config = dict(
    num_key_value_heads=4,
    head_dim=32,
    lr_mult_o=1.0,
    beta1=0.95,
    max_steps=9368,
)
Each number is 128 + 32 x the weight over the matrix's rms, rounded and kept within 0 to 255. Layers, rows and columns count from 0.

# layer 2 MLP down (transposed), 640x128, rms 0.0824, rows 586-598, columns 0-127
[[163 167 195 112 134 142 149  96 147 149  75 128 111 156 127 142 185 119 150 107 188 141 131 149 154 115 149 120 118 104 142 125  98  92 124 143 185  96 139 110 131 131  85  91 133  88 106  58 180  90 109 110 134  90 123 120 128 144  69 119 204 139  78  89  93 182  79 158 108 169 104 124 202 150 114 189 115  76 128 113 138  59 146 142 149 108 121 118  66 155 166  92 110 155 157 130 133  75  72 142 133 129 170  97  92 106 111 130 154 133 168 145 142 143 153 146 103 134 136  79 157 108 140 135 161 199 138 108]
 [151 132 120 187 140 125  97 167 100 165 169 149 140 142 134 136  53 139 115 164  81 139 174 163 169 158 145  99  95 136 151 110 163 168  89  73  81 138 171  94 112  95  96 124  76 149  98 100 136  73  96 153 115 133 131 152 118  66 143 151 142 105  71 107  83 115  98 129 107 174  94 121 117 117 101 124 140 139 148 123 159 120 112 163 144 112 182 188 137 171 140 183 156 128 192 113 124 128  90 180  98 117 151 124 146 123 122 131 111 131 124 154 121  72  89 122  62 168 157 167 149  78 134 140 133 112 105 131]
 [ 74 126  86 183 143  83 161 195 183 129 126 100 176 125 136 130  63 126 181 150 132  94  99 123 122 206 110 120 145 107 177 111 133  95  99 143 130 119 173 159  84 172  97 155 148 121 128 166 165 189 131 123 116 141 145 126 137 201  71 153  60 129 102 129 158 103  60 135 138 101  66 144  69 135 133 107 127 132 212  97 137 121 127 145 143  93 110 126  79  43 140 111 110 167  87 191 106 179  86 115 105  90 150 122 150 117 129 109  85 166  74  97 163  96  96 170 145 190  82 186 119 145 132 134 119 128 187 136]
 [117 130  99 136  65 194 100 147 171 121 123 137 119 136 175  58 132  82 124  88 149 166 161  98 131 124 122  95  91 120  34 126 114 146 157 127 152 181 127 186 138 108 112 145 156 124  62 197 114 176 161 178 186  83 189 149 141 167 132 184  64 110  51 157 101 118 140 137 158 157 112 119  73 179 152  58 104 100 164 158  69  78 175 109  90 159 157 103 169 110 112 130 100 144  98 143 166 165 168 131 104 162 148  91 116 127 113  93 153 130 141 153 117 121 164  98 115 149  96 100  84 145 135 158  97  62  87 125]
 [206 139 149 126 107 102 142 160  98 165 175 158 141 176 134  84 159  96 120 147 163 125 150 103 117 104  96 129 145 109 121 108 154 117  78 142 148 121 135 141 134 136 174 141  87 111 135 159 143 148 142 149 119 123 134 143 136 134 158  95 133 169  98 158 155  94 175  81 127 128 124 146 134  73 102 134 165 160 129  64 140 120 193 142 105 141 143 158  96  51  60  74 179 131 121  80  80 188 120 120 106 144 121  79  86  79 136 168 101 165 153 151 100  88 129 138 106  78 113 166 141 106 147  97 115 113 142 138]
 [151  87 132 180 150  99 103 199 110 134 115 107 153 127 128 113 112  93 175 122 164  94 110 154 155 118 129 151 128 106 127 161 113 148 101 118  96 120  93 150  95 116 125 109 107 130  65  88 133  79 131 142 125 180  70  92 109 131 156 115 114 193 129 124 114 109 109 155 120 128 142  49 152 100 136 129 105 114 178 116  66 191 118  86  91 146 142 124 124 143  88 148 127 141 147 115 135 106  87 114 114 168  88 110  37 129 144 141 115 127 140 129 119 174 129 165 140 115 167 218 126 161 131 157 206 185 191 116]
 [132  86 128 190 108 167 166 138 198 113  81 131  44 106 130  89 167 140 148 124  99 123 124 127  89 156 149 129  92 101 163  93 124 116 127 121 134 118 121  85 204  89  14 122 124 160 157  90 101 148 139 138 179 116 104  70 155 186  53  84 183 177 149 110 125  85 106  85 164 200 126  96  87 166 154 152 117 124 152 186  70 146 176 127  83 147 209 102 168 129 129  95 170  99 106  81 127 102  90 107  68  79 115 232 209 109 127 106  61 141  98 169 164 172  87 164 142 111 140  85 129 127 177 169 105 102 224 107]
 [111 152  95 176 154 130 139 164 162 119 214  94 122  83 117 116 108 150 166 174  92 184 124  58  78 123  68 127 119  98 130 160 124 171 138 108  96 164 103 117 114 120 120 167 148  80 109 124  85 136  84 190 153 131  97 107 136 164 122 139 156 142 128 130 178 143 141  97 176 101 135  98 114 105 138 171 167 172 128 168 188 120  53 126 148 109 138 109  97  83 126 136 100 119 106  94 127 152 158 139 146 195 117 143 152 120 135 135 153  89 139 120 124  85  86 101  62 132 116 168 125 139  89 114 175 166 126 138]
 [120  98 136 152 185 106 145 165 129 175 134 162 148 112 163 169  89 138 126  71 168 131 198 108 136 145 125  99 124 108 106 118 104 170 123 154 125 112  83 187  87 185 151 132  93 144 141  85  37 135  89 209 115 144 132 137 144 158  75 129 192 107 118 117 101 108 160 152 141 117 102 153 104  49 107 141 140 133 154 207 181 181  93 143  89 144 133 189 137 122 129 129 113 170 142 142 123 153 152 174  59 104 158 121  47 109 110 150  93 103 139 116 143  89 173 101 155 132  92  89 138 124 103 125 117 127 131 122]
 [135 144 172 117 134  59 174 107 144 109 131  91 137 161  96 132 160 164 120 169 140  99  70 174 107 101 115 121  62 187 124 106 102  97 146 182 158 156 112 126 105 139 104 110 143  91 133 110 156 197 108 104 152  98 163  76 168 124 105 109 127 155 151 182 147 120 162 148 174 100 121  80 129 173 145  94 180 164  94 169 182 142 115 138 116 198 119 187 126 139 102 190  71 107  85  58 160  96 181  82 159 163  21 142 128  35 116  86  71  97  75 140 107 162 123 125 152 116 134 146 150  94 156  92 167  88 133 152]
 [ 98 100 108 161  67 109 177 151  72 142 129 182 120 130 120 116 130  46 168 137 158 142 144 135 165 159 148 162  75 101 153  97 114 129 116 136 232 152  94 141 140 101 101 154 122 147 107 159  98  97  77 196 190  93 142 113 164 122 198 103 140  99 127 121  92 140 113  90 110 139 162 147 164 151 105 117 156 117 153 198 146  66  65 162  79  75 126 155 125 128  63 170 129 109 138 135 103 161  96 212  82  66 134 129 103 143 104 117  82 109 105 108 131 119  50 162 185 126  96  30 203  78 123 175 169 212 121 115]
 [120 105 129 151 194 125 103 114 152  91 126  98  57 133 143  74  31 110 134  93 134  86 116 181  99 126  84 131 111 136 104  74 169 118 132 177 114 132 189 115  82 132 149 154 101 148 108 171 165 147 142 118 180 122 164 167 125  76 183 176 152 140  88 180 159 149 137 123  70 139 138  88 105 135 182 134  97 151 110 144 101 200 136 129 104 120 142 110 161 104 135  51 156 147 145 107 104 112 116 121 126 157 113 138 130  78 171  74 154 139 126 119 107 113 137 202 173 119 171 166  95 169 133 110 124 122 133 154]
 [ 88 167 126 135 154  82 127  92 137 165 137 121 115 157 133 115  93 155  79  80 169 134  94 173 137 107 129 134 116 146 168 138 153 113 152 179 188  86 148 145 153  86 111 164 129 126 143 111 146 107 208  86 193 136  66  94 124 189 110 117 146 113 163 117  86 170 102 107 115 125 125 180  73  91 145 157  87  80 203 114 111 147 155 160 117 125  93  81 118 138 150 107 123 159 139 152 145  72 164 121 153  94 113 123 102 142  75 199 161 130  74  91 146 166 111 162 160  83 144 157 107  88 139 129 137  85  85 102]]
# layer 2 MLP up, 640x128, rms 0.0824, rows 587-598, columns 0-127
[[126  76  74 151 136 152 108 137 107 108 192  90 121 156  77 136 157 154 139  69 133 122 130 170 143 161 106 182  79  91 108 100 154 104 203 104 143 161  82 164 119 181 120 115 130 149 201 127 107 186  90  96 116 112 138 100 132  53  91 113 173 141 203  95 149 146 115  88 164 157 114 135 111 128 101  81 128 162  99 109 130 194 136 158 120 160 126 168 147 102 171 115 119 114 142 152 177  64  91 134 118  60 169 107 114  97  55 199  96 143 136 151 104 135 126 143 174 120 141 115 115  55  98 176  85 152 125 155]
 [170 181  68 124 152 164 196 190 151 128 120 122 100  57 151 125 153 156 137 183 135 166 153 126  89  52 145 119 132 103 108 130  54  98 141 140 100  58 130 138 173  97 186 128 120 129 120 162 147 140  58  91  56 151 195 116  65 139 135  83 162  91 186  72 122 152 134  90 113 120 115 130  85 111 116 110 107 129 179 165 124 226 109 110 111 105 125 193 146  82 150  63 148 174 178 129 180 149 141 149  85 107  99 138 144 131 136 112  92 167 124  82 145  58 139 108 154 152  72 138  94 102  68  87 130 143 122 148]
 [130 111 131 186 107 110  65 175 171 134  91 133 129 109 126 142 103 131 112  82 129 147 121 176 121 150 120 130 194 111  81 118 144 127 115 157 143  95 162 169 143 114  91 142 185 139  86 114 156 149 166 148 112  95  89 150  98 107 132 113  80  87 162 125 213 154 163  98 126 133  74 164  82 147 159  68 187 128 181  86 107 149 165 147  81 103 130 120 184 161 109  86 107 151 160 198 119 159 136 138 106 148 119  88 155 146 104 118 148 101 160  92 153 103 105  71 131 116 160 143 146 130  75 129 117 117  97 144]
 [110 120 128 129 145  97 134 104 106 130 140 118 106 168 174 121 105 164 129 118  80 131 106 100 169 188 180 114  90 105 133  84  95  79 135 119 127 154 135  96 151 174  47 186 131 166  98 123 112 104 168  97 128 115 137 125  50 122 104  91 152 114 139 141 128 142 134 120  72 123 160 174  96 126 170 129 159 166 120 132 168 157 169 108 176 162 119 117 115 169  78 133 167 103 186 148 142 181 112 161 152  97  53 139 179 134 172  95 115 176  99 121 121 121 115 110 127 104 135  79  84  82  86 155 119 146 201  28]
 [197 157 152 177  97 140 159 169 147 140 118 137 126 166 150 142 167 144  61 127 101 136 110  79  91 133 100 123 136 149 127  92 137 143 164 111 106 142 149 117 114 151  99 121 147 141 164  77  95 146 145 151 125 142 194 188 100 146  98 106 133 133 105 150  95 106 140 149 132 163 131 184  97 136 218 143 143  74 155 125 124 142 126 117 126  71 143 142  68 188 139 145 160 144 139  85 135 137 118 136 121 125 133  90 151 146 129  70 145  79  85 139 124  83 121 104 106 154  78 132 106 156  96 149 118  98 106 124]
 [157 125 139 123 124 179  92 108 185 152 137 111  70 106 134 127 126 168  45 142 159 115 170  97  81 181  98 109 199 115  75  98 152 150 141 136  97  57  78 131  83 123 179 151 131 162 139  93 127 153  38  82 116 138 155 102 104 136 101 105 179 145 180  94  92  97 125  67 212  81 144 164 128 168 131 101 150 118 177 149 137  74 131 235  67 106 153 161 180 141 110  38 131 180 154 138  79 144 141 117 165 110 105 173 169 137 107 136  55 190 100  98 116 132 124 132 184 145 138 142 175 149  79 138 198 101 116 139]
 [115 161 159 118 142 115 145 136  97 168 126  73 130 121 126 166 144 104 131  80 154 115 107 141  90 105 100 152  90 169 100 163 186  73 192 179  73 158 144 168 138 132 108  81 144  99 118 100 172 134 105 142 140 100 120  71 135 149 113 147 157  75 124 134 142 124 144 193 160 131 148 138  99  93 165 131 122 122 154  94  90 106 149 126 127 119  63  77 156 140 103 124  98 140 108 119 122  46 122 102 112 119 150 115 196 145 106 166 200 147 129 217 148 141 101 135 132 141  61 101 126  94 111 135 171 193 151 121]
 [109 142 153 114 169 179 218 207  98 138  70 120 111 202 105  99 149 108 185 117 120 103 139 106  92 147 122 107 111 207  91 169 184 149 107 116 149 108 172 144 128 105 129 114 111  68 111 104 155 184  91 114 128 152 106 196 129 166  73  97 127 108 176 112 176 111 125 118 111 110 131  78 111 143 140 154  94  34  97  85 129 178 148 188 100 127 141 161 137 122 121  92  86 110 139 141  79 119 120 178 155  79 179 106 152 126 108 148 151  82 149 131 180 114 148  73 142 134 145 116 130  94  97 144 115 130 149 135]
 [ 48 157 131 194 159 102 101 115 198  72 128 106 117 106 141 145 138 139 130 209 148 114 158 135 107 179 114 165  85 169 170 113 133 124  82 126 111 106 132 142 112 139  93 150 177 150 117  78 167 135 104  94 154  96 108 173 110 138 177  84 143 129 246  95 140 161 128 129 186 108 124 189  64 173 156 181  81  38 110  82  95 114 184 119 107  86  52  96  90 129  97 104 124  92 178 148 129 110  97 105 177 124 139  93 145 107 113 115 110 156 138 103 151 163 119 170 131  83 148 144 120 128 141 119 151 168 151 145]
 [140 178 151 103 182 112 139  86 155  94 168  98 123  77 131 149 100 198  75 119 127 166 133  89 104 119 157 137 202 112 151 181 111 151 109 130 135 117 121 123 111 146 175 168  77 101 155  96 104 100  77 109 103 135 110 146 147 118 163  89  85 135 118 104 163 131 162 158 107 133 102 151  92 105 134  69  80  78 122 124 149 114 155 173 129 147 121 123  90  97 141  67 119 146 163 115 154  82  89 111 156 152 140 164 122 128 114 165 142 148 173 154  83 152 148  88 172 139 109 146  82 107 104  99 144 124  94 140]
 [206 130  81  61 112 121 143 183 153 165 135 158 125 114 145 131  88  95  46 163  98 181 142 138  93 136 164 141 107 133 110 135 144  82 144  82  97 143  89 140 132 152 177 118 150  92  56 134 148 186  94 104  92  76 126 126 119 167 117  68 141 184 131 133 142  90 175 107 118 184 136 177 190 123 135 139  98 126 123 200 114 122 156 120 158  58 113  90 160 136 149 160 106 100 155 126 149 102 126  89 157 106 219 105 172 182 130 110 149 131 114 153 131 178 109 106 173 173 117  93 166  91  51 164  97 127 113 114]
 [ 65 102 126  82 164 132 137 128 100 153 161 163  75 102  65 167 200 217 165 114  95 132 124 167 115 125 124  71 162 104 106  91 110 160  54 150 119 165  75 117 174 133 109 118 160 137 139 106 165  85 142 155  90 136 129 138 129 129  95  96 109 169 208 136  40 170 135  85 153 163  62  96 168 147 102 183 138 149  84 155 111  86 122  92 137  96 155 181 178  98 125 132 150 147 157 110 143 157 122 140 164 124 175 114 201 146 111  78 104 100 118  84 152 124 134 101 149 123  98 113 133 106  80 119 163 124 187 123]]